config.toml
n_kv_head = 8
head_dim = 64
parallel_block = false
init_std_o = 0.00711
lr = 0.0107
grad_clip = 0.5
decay_fraction = 1.0
Each number is 500 + 40 x the weight over its row's rms, rounded and kept within 0 to 999. Layers, rows and columns count from 0. Numbers have three digits each. The size before them is the row's rms in percent of the matrix's.

# layer 10 attention output (transposed), 512x256, rms 0.124, rows 339-383, columns 128-191
085:499466523434389411519500477537525492547491537511402486488541450558490503568421525568524488484494500542492534491514491514426514505464547517497518444545445440450504530531490547413474444499520545
088:503505483509485508502481526456474562446445487520475514488593492514515521563495520459531497453471513415456567444473494482529527558483498520553490488460523480480512577482493537504495552491460541
086:574512438480577497494437536479500466563494528493515493506433495519448501610465490577547469501499497513523474485536478492458498475508491506516532441468526492478487519449558495466494497482440510
085:491455458518496439448438527542480416475511480509545472525538505551436513481479529522516513557497491441450503463526503433558465510440572544524423513549558472501572522487476487541486537495492460
091:519527482553527536488504473536496532536506532471487555515531455474448582470554515489527513473491511515469542557468462425453468452501493533513539510539541539539508432496563489466460517469507496
089:474566475445550433448546458509492504430480493530445511513512487468485523496495517455516501537518486508518541506530430518482480525508549480481554543547508486521485519466528531532476487493422484
089:519566517511544515503503451541442536419549462486537547518507460521475553572523552504503462458485537497422531521513450544396511536534480550487460430498560508413482466560502544501496487484542482
093:463489478449439480531399445519492550480487477456498533439450550528467377518468499493499514443509535541563528551487477472548512543439493627511481501482483513604500573456517495478487475537514491
085:528582489542480541514524501548419537506548488503565543512497498489516580496423464552481509572513462522516522482485443478449496462509511492561543452607526485533482513485548483501543426555538523
093:473471527495542539464515514507428483531510534445364502539496487483526529533470481485516532460545548529525485428494482497510466511493494465503462513490498522493479503422452459442546511468527572
086:509507477462471575453498492505508499483446508475475495467535449519554513492476542474500524495459596534457447537531504548516521540510472511472522493513552423439497483509471522521496485404450454
091:477560516474461515447523516510574503497528580444493509464512410462485462495462478507525506517462539489495435483488543489456538522442463515465491469483480505537563514478484496641530480475487522
086:444499439495508475495490514464473534451437513507433533499477606541451528521520548502524556463517492581491477509519434473493482511557523459507466483486499493483504486487427506495444466438496477
091:436461524573448519477497498571511504436481463564523573490501472491547430535549601479528568412503545465470486563491459475510565451488418496462518500517462507544470525519511428415560481441518518
093:596488566490531463391475470470464460379553492525499465482525512526495461589441487521507518560514538499420520496474467537524505490473439503484429533478455520485467467463582452463511469515514470
085:473540511451534525528480501440588506519481502606516447476460504512486509566489502552470475367509520439460493499445453530529476474504533525471509497558505529545537437444524547518507525514527463
090:526521482529490476514572443497517522475526512488461550489462511477473470585522497444503521585544564490487513491516476574552533459514482474439517490548523485491457518495487439466533506455474504
085:521429484442476527506511487514472532474506467464510547507517426403533440561485534619480510460519496464421477508477444496537515603544525517544530525532597518505508499459482400530477543436503522
092:496503497535454538497554481537426475463455452482508504574510564572485570526512559527481455426539480503491479544507491507481622512487495526523434479542440543536532576482530490396525522478488512
087:496424474502457545528530478506507465445540520570574469559475503515471540501553531523510461497531527476532500448581568445485530550556562429520451532465459502529548449474441498532491454498506533
088:488517558512559504515456510552505525430574495502456481553462509487452476489484493457453479366501429524465524569538490446526469547476478482500560489523529454570464561542531476522513537485509471
085:424516499438490474569532575480458450528445548526513508516521429468514440499490526442556528510396571515569540508495407495464485503517548517530512512494514558508488480521468449487518501524467483
094:518480603501493520461515530487545504517571529458496441454498516464532443511530505468496489567522514456471492499447488450500547509465464540513577443513455505423571575493511593519512500570484481
089:431492503510476508479536446463547503564555461499436483478484526503455434545475568417510517528457398590494518466459518490533555457505411501531459497496533382516545508450472461523473527535501538
088:459490429529478535481511549558489530459497473545493491525405480513502423449554492516568506525520498504487472510506554538561498510495511493462541510543491553456506465426459569499484492527490501
086:569498506532541486549485427499581436517505504439475444543411528502533547502507438531440456448449518509438462534516522516465541491534564489490448484432497446520520446480483516468441491492443460
085:581444517548480578479491587486514490445471503513491529545505485442512516520479519565493510571502487462567519572594494586537489470476571521561489433492454494514457479442525567525512533536464507
083:530491446558463483568595507515422453577456516452523476461502486475585444534573490482527509465519456552536481455509514509511458494442489465465474540528534438432504544478514491535522518447604468
084:471520508521403488458440457459491552492465502544444532467558554477523475526513437512503514561499551526483485502516504495450478534512534546436540590437461493468526483469505458521494484469493542
089:536523506536476496498499547527532544480527488485518486532467488476503469486426498434466487575437520536423507479512472549498465523571558543497391435442551475512450464524547442454505468551497557
091:503474538566475448563493513505593530494433480512455559460522488450505548529512468547506488524541507462536501525483433511520480480461557487438541534576499459469485535529578448571453485583524536
083:521572496476528508376512537508544532541514477439452450535498519396491538557491489516532548468512529478447481475527509470509533476536488525501463547533507462491508558514511524462516550547516495
086:561430480565423486477567483401474506463475461456483463504522538468473533498466450446494508613572557495491525581482495533479417542566429494507472504477518522580480537500488480555528534553449453
091:468452411522493525479460467510506539482552489512484507521527512447448506506500591482492503421469494578552495494554488555466460509440527496477477568498509451456461533507508378360528495458492450
087:518524510512509492516511494459502513518469498544452508487557518479520537557487513521495519446504503480421502522531526460434488434473488484541548494491441609548485424529517473441514525491469556
089:532500495467516446525457510537500455507477508536549450410521541558484494509512476466476445428500443590442475508546460481437410550480486514480459481514473492443520532520496478577557540460527460
087:519479535498541512480466604484471528495486484459535506473446535464458522492539481431491528525505493517437461485511497540609495443453548551526458494483465505424538535500471427443421502452508459
091:567463486533564445560552575555458462527482578567453474515525442554408502559536481523514437508540485466543526550515489472494447548431545461523458516446416584503555480457529510509563470521507507
093:454512482469536491525500547459530546469564489525459548498500490534502470551433456466439466520499505475505467526495566504501458445487524502554454495575512470500485459528495440470532514444458489
086:483505498471475500524504491501480430489562477489519545478491555440490472429486493453536572420515521556486555561493487439564496473530491517482451402488506495502439471502476532504471532504520524
084:509488486515435532450463530537559431426504428553535502549538507453570489498555602537485544540500496461483521460523526535495473510558463472527466489521524540509421573501530492448540466481512452
087:541448501509467524495534455501476493516474436544428485564452462455472507482515437508493457473484484511563498486482415527505488589517490500495552451487495532551541472580536524534407484518571522
090:442544482462484563443501461442452460503504557500505505565496524468473409487548530516393536532469502491496534404581496466450513517391540554526487472489551445540480507471523487566479489569442526
089:525466541509446541462496442470426481534515444481478523452482497576490506490547534514522498520470448444585470446513499481521489530548511471508541483503506564587518551531492515478546491530497493
087:502389472497517397512509455512525502543512563483534514496537494457458479505516471582486510550508481495539473519474526523498467481424508502496466515469487535504490506532578457527505515472473500
# layer 10 attention value, 512x256, rms 0.197, rows 340-383, columns 128-191
092:460527509500496484457453554483407561510425523511516518483542581552527558472505510488523542512486456543449501455482478494526511555497514452570487480434484438457511616471504465477489525489533482
090:522444472472493560454506515469454526470530502451499450502404421414460537512525538510488501457438494516490482476526519443533521519539521425505486478535565549476454528499473512436605538437544524
090:485483530526512508460531553475480525487468490482502474523520439483425472534452523509485544532563543497480504413475527484492511504448543492445547507543537510566500508477540510434494552495436474
092:522507411512564518472481517484451469504550528508486510513524504507414519452468454512588547536587518475531539496467469425485450471501549549466464479428532529539526491546476544453508539561441505
090:527467581497457537546575490497500497446494472434503506490535505487537406510529408467471527494496525517473517507469492496470556499460538493499478512532476520460518515528484508483488504492449492
092:525497486522510501424510478516513443483521510517462504482508555492483502471496488494508525497523580464573497502525451606498457540538479554543547453509507501469572414567523506442517549557565427
094:432418538442426551482479552535534461529515443421506512488518564531545436528415504516486536492538430547630450550535488477525505508455438523463517551478483454491462482441508435428510582548447485
090:506464460431411505526493506476510466489436518528480500517475518474438428440477541472515454507444540480465596494461512500450552487489553512537538530532525490490465501519552437487555458526591538
094:481568506561539494500500554480473503492478432481460561529524460523497446513510458529550505504516525592514494484575466463484495538474507431473449453524523480627427475509468553539434555498526414
093:471496491523465477537458499485564521427497492477460494422524539475549410503554523562513499458500523512476551492473433471508577499469458487574520535498491524516491475481509543489457505492475528
092:552450501504488455530570539531486508610512527460500493529549461534471460492545462446473546530494563502503514490458530487483475432466494527478534465476544464491508488482476502497418570478537559
090:495579536538535466569438478506513523538502552458524543490526436479531426566528559512541505489544560493454638465554535460462491521574491440485526443500518427496506439497401455473497509521492460
094:505453458464466550477419528481498527530487517548455481435525498488485474507580500444484496446456414581483521474491477502491502503491463519535518516507555443495467509504554510490492475484472506
094:543438443542501474479486502538451491493449485503498479423534428566539492544427501555534485549502498497439523504498507471519472409473527498487501508422453497462545470576547502528499489476518425
088:555545540507479476495525458457493505494474518528485520435399484543570469495497514475504477502540483477424406450465487562511452505539505495528469489509474489509467535534516516551505507492497465
093:520503506573485491546463477522517486494482499479519418436504519498510589509495462527478496560415478496466560511491525554491538518484622526464497488536535547507586429535522439477544490487522498
092:506470476511516544588488551436527423426576475471490528522496513518544539509498477522481540492428529506523555467518510506554476493532470545483509454521492555446438482509513495495495478633526501
095:484454514502449448607490474521531558554430503406475560563521478460543605494463500447446559492497501415460436479490472508484480461572479478503511483458516457490441483497505500605508471488457492
091:548479422442543433537507469544491507542504480465512428534500483539510546456482533546453436472521505409508456465458464495416444543440513471553431503540493484564547560527479532412502453485452549
093:438538516501511495450509515451490501545539544413523459487516556497507469488558431488467547470544469547488552543533428426512512488471493560473455497425522434547502471523504528530508565539449421
093:498481479476491525535562442546507523474523523595519445534403462530498516452508491448556543509552558489545528532484522402491607493566471540509477483513462529568418523525490431537537535501504445
092:493523562504488527493504597553515550445451565436561541536457525529473562436505460500472469473527483520519575550418541485587461499475495556493566519514562452541499506550491485468483483556546538
090:536449489477492438466555481490436450493480472525483490502492420525513492529473505519527500537483534505556502493470569571444437522455465481537541535453524470556479566491440512492502460494538485
093:404451524540509465462598502486503574507498501458497494498532436571543488420536530490470490484456495496537566566478452549511558479529514514469534489460475447456455521505431523482485517523443523
087:553400536498501463484523477461529459488539526495485512567517484480529537551503433510495474521518533583499479474510604505520516473513468483611539526572498516532495421496568540523523552515566465
089:535432540515503504532523551550488467504485460487540569479495475442460575494507464467499527468518517527536462541564504487441523514499550573546558539457499481484502486456455468525554493417503554
089:536459531574499502455430502439481417502562488502433434521494468436461489512537493449510555471505423454533503547414494482517469532508483502507437482466450487475434484432513469503443501518492502
089:467470530589506430502511532500520566445438473465516446433469487442509534535521515479533485514446512547534516514472508375490408519485546414479486566484484478435436486492534468495502562472508477
090:475430491446494464514541531507499463431513573493474481512455493531439483503443485541543553510550526437582578503518568427442505460528434488532539457490513457426548455493496457522458471511519537
094:583480448532504542442528439530513520509434538441515517483500548546587446458489517547484525508487458516537520632482489435511518560571542545496559513555500526458486516422497513532451437448509472
087:504547433505444470541539463528494458471547424474560474455454543495525480541472461450493502502470471456514501508550610484520536467502591523464502536484465513487505486446474547505474450565520447
091:508536525489509442519531400583574454560496448530506494493441510542455507498467394485498419508443480508490515494458483458573467487513467499508501515551518533441473560523504517547426474456555433
093:553449515500501499494446483504476512569515555505480503462551500561540417403439561598544532508522383530493504412523528435491502523453526519563466490507458508464541520540484468512549502485535515
092:464525502498451430474509501499447523488507522460508583420507514468518555468477519504499495460465558500445553428459485475553542468491525513568420477551501565496470507563480451464505519548552536
095:505491491427526482506524498462575527518498525516495537511553517491459479562474450452446455503532455514485517536489537455536557519540472509536508503518496432567569486530510433479462487480513425
090:520561474498452420467484596483524413482516533504495476463456495448518483483447472511504535524510474507476544498478548537597463485441524460493479504537476466539519513495557483473501492464476554
095:504532493553476493502552473459480486547531459567516496567487522464448509499470531472494497490509466465595564473496571516459503520468559548535440518508472441508423512534549479480504537426447420
097:510575506487545512475515537520524490419414503455528457461566469590513538495486503489461516529485517431506443516518459483475563425491498459507504507432477469573513453528468461508509514523554509
089:440450462463505450531515539536512492473433480504492607467412505490443462490523453501569531550528524467434522505538462545547528529519510448494479399505525397498496546520560412486434526575479515
087:489509522508460540514509565490459452559524479517583534506514508528543414535511483526468480478511445400589534560528474444506521519488508563535491414555486521444494529476447439445547540484541479
093:483433621492477568522504495502528488484549464467466539543431445465489553491502509540517458556483460481536521497567465533446477499513487449481501355521507542481574546469511496544479513522527551
094:448499522482527451457468505393433456419556486555558489534413475423574468444488498439428504515516485535545538498513504554436542566500527515480505538486530436543468545480422491562501498483450626
095:444511542538552464438533476516508537499497500487469471491533514528555504499536542511488501523464468511515467589484434493520481544523490587476537441569521551527485515534546474468590443509504475
090:520496434488439458518445522474522499459491528466448558518469475478545463484535459552469531535487431468540540523534442482559456476479495503468476603447531469528507522545505494512627540477505503
# layer 10 attention query, 512x256, rms 0.114, rows 384-446, columns 128-191
085:462445451562433512566534521548462519519572472529557478493410536489532554531482521518500459579428467490464549474459540515521530620529452507549496478528474466510531502549493598521439515557540521
070:508528520447447509467495450549508551499485509522489487518466525551487499513504552498464542480548531517468493562507516563493419509578418570519541480474460484501462483442481495503470471438472452
076:485518438560484459511549468495516507462503422537461467455460588513535472504574564564484480577450491426495475523506505530510530516487479510479468513471447497550575539534487459421438482592472546
080:461503498535450441548496443488524594465447455532505530560495568428547502463530455558418473468471474524547481504451478476517528477523537535539531418471482494529534535526468460509541531538480522
082:465445461564530483493515528523519506480486536568493489464433563537521496505500525530504546488503534508551505480459467421502516527442497538511420464517503516540559515516492529481472526541469512
078:506501481549464562462448515478456474543466548449536449569475442552479557531534494448481580481568463418526534549511527471514475509506523449470482524483442447547540478465498475405478494451499487
085:471489581494530500548491519493484597480480558503446493456519515459499423474467554560491432561451492516514515440550488497517529511616474446547472469490487542486465514446593527533558526509480488
094:483546478514537527448497541433471507506486487459528492508510478532492518519476539464530466592466435554524537504482480531501528440533469477573518466551445475530532463534516509511478477483550518
086:534516483422601521523519460529493562463394460503455540509465543527526520451430415510464494440509498510513506490446542471484468465542571465565500494434485504487513494527490404565511507542473553
091:471437561578423490504502527544486462466558575567531538502463510496478449468482515480504559524528525498483495448544451501462480477434457449477475578527569512590510523525534561472541477510536429
101:444449520524507431549495545395411561504471517477542480511491459513489506516542553498490545407506440499497505533396501568450490529483474516431478465486451438562553465526521529524507488533512449
101:481510478478511533463531537480472498466438448498504552549578529484444516602481517492488454467508495486526460474462526488493519510488450531554534487524455522486506447539518433490464483484537534
085:511516463503553534529470559496484573509481477466554494489591476515563531479530477498440522444569532525443510455461484538531523446505561541509463517558487510562422514504500478466521540459553578
095:496510430508459504481482514470524488447577410501499517482528456525491486469566497556489526550502519474565498509450507448483448457462378500521521523534546579623550492510530499517500521463431480
099:488456476467469492502533519574528566458490542504481508477566551508436474534500561640513542473520503516465497529534492482470452532460533498493500506496504542511533508466467474501480459548493430
102:553527543431517539519500507555513487542447497496483519447475468491492477517457479518521496409503554473427469544449606447515549568460486453475428515511557512520536456476495472519534453515428544
101:468501456509529560506548473533520520446517479535535489513512550510537425516571520494478435461476532507543515495473543514522487507545467502515480455449541544523481509529543506429471559438432474
078:499465497495554523493478433491474468517520544509466523454478465487492489513479507499504484628475492468515478511483586486506501503512519455535531448498577444471500548464516423430516452430576509
095:502581508473475496505552508476434479442551557457424507492440576523460453486498565407517521551530492452497501441541450533484524525517471488466498547519494480561483410562463534500446478540449550
095:437445574527492485534509572505534519493457454489433564520504540515482566517497558610554484452498489527505471491514516442459517516533415491501541464530481474448508428519566570459447502463450488
090:436586435498504532570565502554507467486551478455542511541479493402477508526530550513566541488489551467560462510500472450571456451478567454573477502517595444480537546509469530487506516456438527
100:537466478522488511478488450550476576468463536518466475444471464519447574435510504475395481518540536429492494528537468436477504615523465534509473447492458482528535548495529508518539431556516497
100:487467525463479513560542570522535536454502494508551485523475464565477534491482451449483504575541474479497528540525432521460503514514587543491544499458483529474483474581535536494558548484481489
087:440473501502551495446505539475459498529492446416515461601558464418487511527611504522432485563525511538566463437518473434523544454484503493557453580494450550514483525507556477506523510524504402
100:478548569457527479442469473549519455499485491496517499467472504518507444483526475524457537430530576567487500504489506483543584479511475445505530431473557499455440568433476497495570512503463503
093:475511536502531533485528529541406538535378448487484481465547566476504516594487513499480490506531474512511477498502465461517471490546367551602500434527490558526580522545495549469513562507526557
100:513486503462547467457553537524538526451503437486580480490439531520523494480478532526499430605512523487594498484463476541528518400472444425540443530576482531497509488503505488522470491520452496
096:469428574436528503600482532506528512543536443542503443484477487457446451502525585536494541617462516536507525504434546503481484477522388569481522446493493440506459490477507507530471488507440482
092:494413473495510479464509508472452453512498460550447483464504613613553528457496496504504514447428467523480425517470455503484519506532475447493577492511463469559480492528455489425578542517570542
090:539559393479431537496429520501534475485497442539584531457485467479533505515474486436450509548440531499509534443438487607544514461467549480524514521533537453506525533531506465555516532527421523
097:415451439472471501448462505422534515534526452579500553509528484512500479489464494520469529501489496450501520474460515477527495459468408525528556523531472461566504427487513568500543455534484539
098:521537436472545481591543465426570450525537462470423414447520420500463471540477453450471543407502497516484506492491517519523436492431459517589470501500486546499503500536539443527454453528495485
072:537446473524539534481509513414556460580481488482509492460515560469537447521517487448537517550466437464503487471600540533422517496487466479530496469521509534507502519552517571529504507460508517
084:437499467567469489530492501458449553489464434511488515488478533503533477494530527547456479560489482486450581470463467514448521525570502481482486411518521509545545491498465580521465471545526487
077:530509482480510523533529534469518527533528503474525490520454554475504483463468446476526469524410438562494485497517487505457467468485459503479429543560552485484482549580545442514504520459510535
077:538447513463523511515498517520570487469519617525585537484409504495513518485485480479473492473551461523511511474540542435479426472469468534510514495568567515509496524452483588535523545469517497
090:514502512541483526529553522506457364534611607508476518411482517557505457469480533476549530507517520430429489499487488486493510498459510475511530502510584545490442503521534584470542476456485458
085:469521462476468478477503567514513543515423488567517547486504527503498496506509507582437494513549560494511440433466470459543521543516560560494501420467431551508534543482469537457521520494519475
096:475584495583419485515487503450415533474482513483466524484398549510504464508491461524519443564422520481470545529538471512444449549551526511519455429463468560516564453518504429526520501539641511
088:436478509501481454456429519420465575521442480493458446574497568523485502548607509500472526502519480577438463502422542531476539537545458540465496387490448500428559502503493523478492462497529497
101:427510548502621511522489407556517445477501541561488519444451542540485512478565512485565510427513508459465540553531504476521458481499526475601532517494518492534554463487513545461528501524438528
100:551536424517503531421488501432483510532547429420483434528447469580448502460427499436518472546451450444550457486449484532487520398546433443492523526461470495516465481491544476541496506463542525
104:450441581588499478516533540506572464481491515524506508468591445499396522477543453494554579458486435554421498513458477465537545516452512526463422463538479446535459467452497591486442448437435473
096:512495475442438501488522473471490567466509552592495535511491542426535447496542477413514545412529552565465457462493507513467460524445509536493472452491536507525494496499468498468548473487522474
098:515478557529482535583503562486481561443466548531517560490527504500471471508505453562473579488496533429551524492485511486405507488495518483497483560545484498467524457459472445474450498561518451
092:472490448441500475459541498431480478567498491452513443472538473523446497519461529440511553519518473449489603450468487442548515597498526419475488496458494451523534465486532512569523493482524467
089:471449516426506467535503437503448509473507440488539444483473543486508455416474527429483517556485561444484431526412402557507509524554469486437483454467507450473537491436514551514447458442507470
086:496512478494430483491522475472531456490500477519496476447447500534527541476570485507460437552527545498594590498490461459451512535467542480537503515511531508470473511513593521506497520531498489
096:498482550521475528488469520514502516507541471517495427537486506518507512486563498511563534469479518454493555416422455496500589582485491522503556445466463539489506553475535576516561544554494561
101:492450517472501490472486474537509541546450507482486506423473516510535523434528450441553539440531427508470454495478498499478459576523515485452563471484432436500532488527529494456454565440522530
096:453518503487488462502421518495480502477437509507457478561433510460509543506497441466534457482472473582472482507513480515431496488575481447474551435452516473501461484503497476539574503424564545
093:444445557501578534491502512550475583454570550486500473502553494470525521517552561524506435495478541531469455514537539538446478574522431511468488477499480491460545534486460571442522559540506499
098:539547522536506441468561539442536514510525435432565580545544475482460535540513503545501515563525570503510575478442504485489525475522537536468500461458512562490447411540477494528566511521495459
094:556454486604473470478511494502556501522476537504471526429493439525522518545454481480483439407524533483518483504508499500527498482512548453436569446500486483484412496494421529525550525496573413
096:505526487513510432492505507583509447528428412543479504492555494546560529447515493528536448599430509485512437498470547490457539541528467511469512501512485485526564525511445557637490517501546530
090:458496561522449459570541558481546471499489457461466470537522551532499566508495528436510462497540453507487526547488456513533522509461539534491573577500514544455462478453522521513501512600533476
094:492426531437500459507477516559482561495466455448481494491489465520525473529525450428528445511451524594415506506514581506476515445526592455610507507504478484544501411550547443492459505486537542
099:432530528470505573537552511416537490547557515519584484529482430469537463514514457565434463434468529534501482513458446453537493539514515539422479528480434502493540520521497521548445524492558533
094:505541434533443534434504542519527521493525555443489518595532491530453487457543461442416513575499506469529508481491478459512445519487539529544400511483496514501534499536526537505560548499528482
091:527480540493560533491488493483573534562555516438498530530499494451420461480529541502570493502474507532512492540568548461509560503497528486452501620415476422531498615533573483494515527515428525
093:512514542569460423469490421489545521513532502519458452488422522531509525545407490455451510575546417503486542495506535508497536465539468450559474560444518531521556509545541484490481440543478455
096:486531501490536563525525527541548547546455496485585547562460517497500517478543539448503445393499498446460533510522517490522558417522534482497488480491511528503506507500547482572547517496517604
097:422569520519480470522538470546480555447539551492427541425491466530540511460537518537458502548569516495480464481457485460582475415456563551440515455486545551537475475480545483557501505552521397
# layer 10 attention key, 512x256, rms 0.116, rows 384-445, columns 128-191
073:501540456496488478532523514462587500520540436528479498508583424445500454513523542505438503509468527558544537468482606539473531436456552560492459527545534553443520486438470555560457542514587483
076:558511566553486424500418482488528540500478494589551493526409521496479523505572505502552486514515491582464480526425523492457535455518487556491521436424444504545465504576497473491538556458504539
076:459544530500430524540521530536533475424570540449538508549486409505507475486520538509501463569494593491516525487490522500509519533533454499463473483581519534496574453545516536514530477435529519
076:514523483516493516476492499485491463446475505490497514416456438529542459441519506432558558612533496495505521470510560467533511426471499552449464541559483540437517471505477495537455452419457528
079:520491471515457490500560469480529532442512462494519570443513491556440520520465508543563500498496429495499485457491497450455463493532476515504520529467518567465579542505485507534524480497477561
091:519512512449589491511528510495561563476536469540499489517495505427452470502570466552444476489521479471513513484486517580461476527490525528521469490588519503527507465548539506561499483506570496
088:507524498515516470472422560554487478502511426486505554546469433464486493574486530485557421482505526532544524489396510462482448518523545507551554501482486573479485501494489464520477469563581461
105:501513482384505479510505503550500534515510494548464560537490547525537474465589485518485447658485563474481472498482487483570493461468484500506442466496587485523559539475454463517516525436506479
099:540470500488462438483495495485475535520522507429502499545426487477504449500444548523502403417480477577544531511536473492551512521513511496448517489474482507460516571428514508595484516485437615
082:492483489518489499548541470463465486501495493512452521540541518468550551481529524504555491415488499469519454560492490456573388568524489456546499514475508496508493509481529511438512487520452515
098:556455459511441502483459479598503460479482517504493487516577511511462524493514477588503482493496482435534481480510488514489532464458510466546474558522558550512403467506549447478468495579413456
102:588467572497491548479448500518522472562465468491562484455569473520506451502368552424565470410507534544517450487541507437487493467534500494509492533515460494506509501457535601445560467528410516
093:502505476517525434532483494492531463555479483438449489435447500501471499566402464524459516418560494506528422526493465498447487532490496374552519571499512557519553451471519479481573555465474469
094:465513499502505512471572492492498507534468521602531425498556550463510514554565495465504467560482514477487547534413477525448536513516528538498494474463516538580505561502519531452430560513498561
101:491506516450485470595498501427482516555543559466466512536566512559448466456438543498498488407520504509470478520488514453578472566520409487451578460476518458512519497506467457472542452508485447
090:587524509428550518501511457540468484512444530489456597500516446448485493452406464498492517535433456489566451527492535447467614415569509516445477513537539543472515460504473492578509497510493544
097:474514574551482489511569464548557562532499466538570493588516462523473490485499488421488516500487517469502507486543532454474570471484482511521502511433506503523516530515446527519576477595425502
105:528478474428512562481454471496463500536448530514505463487507495520450524515467510453505593516489417512466519506452504439514471577495490503448467499466462474500431536465481468510493536497564472
097:485501596501559571510504511487455426463429454442454508504554426544541476500404493511542508506523500538515485534544474437478521531535489476512556539540430498355525502462547459553525489523495561
098:515533497506469533487429494549439538495476537474508453469536496484396496509528483541445512450462487488478506468515502502575618525493511479502536452493477557467547480509413508515493410463535493
091:466469517510469515512583538502445488441508487518539378524503548502553489442579463544424442537436528513495498463463486489493514449463475490487526489495479513526550500506496532458462535558537615
095:524488507555497527452565510417480527459480509535516467486603458508523510573444509477503485453491495511508469536541524537470471481446527447553480524531496501539551482526492385486476579532536474
094:543457555404551546518459508576469476477544576440539517518517462437419500518496525527446469495540462510503503386534459443519507513518436522556502441535495464524529520420512517477474520478583564
091:484457491506526539559422540497511517557475487470553488463523534466423569447442465492495536474512477479510547548539553450506531491562507438447561470525519528503532471488522479465588550522580533
094:544507509531550435495512462442450545474465475484436451451441565497468502483516502538504471595455461494494514464536500521464514463532541515567495509525511552488447497518488537471521508475547543
088:464487518478528539503499554482505490461503480549476547496505439548533460511505449494491534507457497425532491420521525496596537486495409470495435471513520527535626471533500503488522405484459538
100:496516481521449522531562493422485539460474496464498541524554429530501440574443433520496606507442477505547535592494539483432478466536429529545527500508456508404473560456463467479449509515513479
098:465523474512518539455514472464589525468561457496454492420469506551496473427463454473535569476421401494414462497586514456521514522473534540465557524469502465533520484412494414478486505506454493
091:544546497544495551511480543571513454475455479543481493420499528473524522561613470478521445480454531467558533577500533592532462503503428489476532484518522499540513549500537527491486476462520512
094:441472565498457415501486487473445518529417483456507502527519512456507424500456472455565473473572444448521500484522519507504590474521472515534489530521408416502521478534479530508461504515508501
098:485536513522524557497456504497491447542462602447527450478487557532516422520475456575496572553483518497492499553539440536487495533547514483493496506484541443508494476526495492527383517459422499
098:551437519500522489541591470511489492486543549504494471522526513472445416580567517531489593522511549437512467526441447517490482480509586561480393509563474492477598498596479525498548544513425524
074:468542503429501469505559547504469437471510483404511528485537373493474551573497521519477512444531525490505560469458471458509481533522468480552471450460514505480466509498509588462494529576510502
075:474545461516464435484526522536525481472502469511477545515542434494504454495516546487467474545447500532530457412494548506515474476463498486519431520461511557548509445498479526553541547554529440
077:490593497614489458502548557538541452503449530434458486482516466509469500553502567442563422478480510555536567529475430520520492546548523455495488499384594547506458476482536476490491491548525482
075:419532585527487520531503516485526495519484485452499424458503415451498458585465511489537534444462489593523482528484458470448523566535503480476540500471520491436404470547542519502444511511488552
089:443549533537461556463525503556491435507474513421521418464484480558488484509488483538523509430493489481479540495527487493556468527516548502507519535541456484399478432503552542449427461447495541
075:479532493464539463480430515560493508511543512526561524561523448504567497474551501527474465601522581458485498439455457529511564498514468537451425518548544523492488510532526547538547488429530450
085:506521519463524509557521551524550427600461483448462513513564484495499456572472513470466507467511516559537504426465481476432504432461462470481421505570477489492462493537495402594504524478496520
089:547477548540497556454461450498522453454456546554478562570534496543498504510464505511468444521499489526525466537514493467489590494475518533518497430436487534480531520516538565476482390534546540
097:556445472532508573473455468502587476501461522451536523500511521567461467553439460476546496472497495430458500506533458483447541502510442504438442470455538513500539483451582467533549489494494519
114:500456546468517534518520448480517551572526547540515552480500546427538540521602483509471438648474510458496503508497481537543484459486488535511470485540489515544481435544524532506534522480493527
099:480528441513498566483528447548457505495514543484504496524510467538420463540427522477510473464450466369508494527513493560523519402512532489494439541502516455482495484504459439500500440466538470
099:509541567553463533493476470533536498534455509459527487527482542562460455489458511484580568441527479503502494474574517451492500474539470522498490556526458440528529559469562602488409521554513494
095:501510432510514525486487495506513520505494503432426489491484472490481449593453502496488489381508452571488509520436441415491525542450507561554442509450476510457503513540533524494435492605542527
089:478440553459516485583483540484431514489532541588469511436474494519535503537466522517478477555527474499482561535427491469556498516501573468510453562555489492482559525519558475413511478473526553
100:435526472529503507474464541495514536496554489536494548476504568434499557546553506534482464601445523554456515458467473502553486462438584500526474511512454426477486470468547505506490489506458445
120:543480494455530546487537472547468556541591435563505499510514476544532529481603493545473472634466561498528522493473453527507489491518538524544538451557507493530434496548520494504567517470517468
094:425505465477521486509473489527548556414509490471451538477488479518453449477499516484499507533482457503475547556497456491509466530501490542480487504571498477478507503568504487511529487442479560
090:454437630484499462518501580628510482515500537451489503498465491493463565524501475544490439424510503536503521476519484468528537451556501490511503480487480504422508469551514553528507501486581554
090:436405584474468535471563531523572591540520419520500480453507527467529425464468460424465527470555514545501444520538517572467465478431447529547501467478431537506495479476489504540452497494529513
092:545528534475469462545535467539454514424445522602572448524456492479479573472491495539421450509493566468510540507479460439465526471437476515538501499474560572457549482530516484428461478498506426
091:532532500398443535531547532508451493490505463446446446485489502496493518550479536495520550555490511524477421456510529506401448535485460450521464585541496490510538436475488522502459520561490550
094:458483518488544494420484525555473502532504448538581433516445538490476476527570531564497463502500493541495508500537464486565476429469465573516530546485512467485474499535473535514523594457488540
093:463540564514508540477488494528516500587481474519532507504427590480423448541439450422504531502505435535532456553438530535530448530456478539536456465477485548458462475517514468477480520575525536
091:499430505468467469429525449485503503568436577439455501491486514498485521491411532558516510474500469462463497458488559457492514502553405433542486427467455443519481465553523509493447419513557565
099:447525434585525489422484486470523528521475458525494477462527463583389397479485496451490497466465570457552515477481496503520483504533479472519436495539450487490492526463502505546437434487562517
093:531440446543524453491425489575522582429487489518463526499482427504500513518501451494458523467516531484552406584490524480523534504451529545516523475500480517596591539613493435488491496501539512
098:533499572439500504423494491447490490541494445505478523481571488523507559486506452480562520470530512514452476544517550497480528439565552510502543541491484487514456489520500461478399510508487536
088:457577515543479535447563537505465523484560495483510461472404440557533458582448465488490455512562556482477501493475447555484492430542454575535502493463448523528501542468526500533432447549455507
092:423488439508542521475459557445475563527467555539492511509503544444552480495483507515534416480461488543510439470508527497510483508521510500463482512476492466525442468480421506509596567562502542
097:507527488535493463433532492464564473445531436447513476502563518540560483444488498522485482532529501492513459488515560443524544463551522451505498475574476469487506505476593595581558460550451518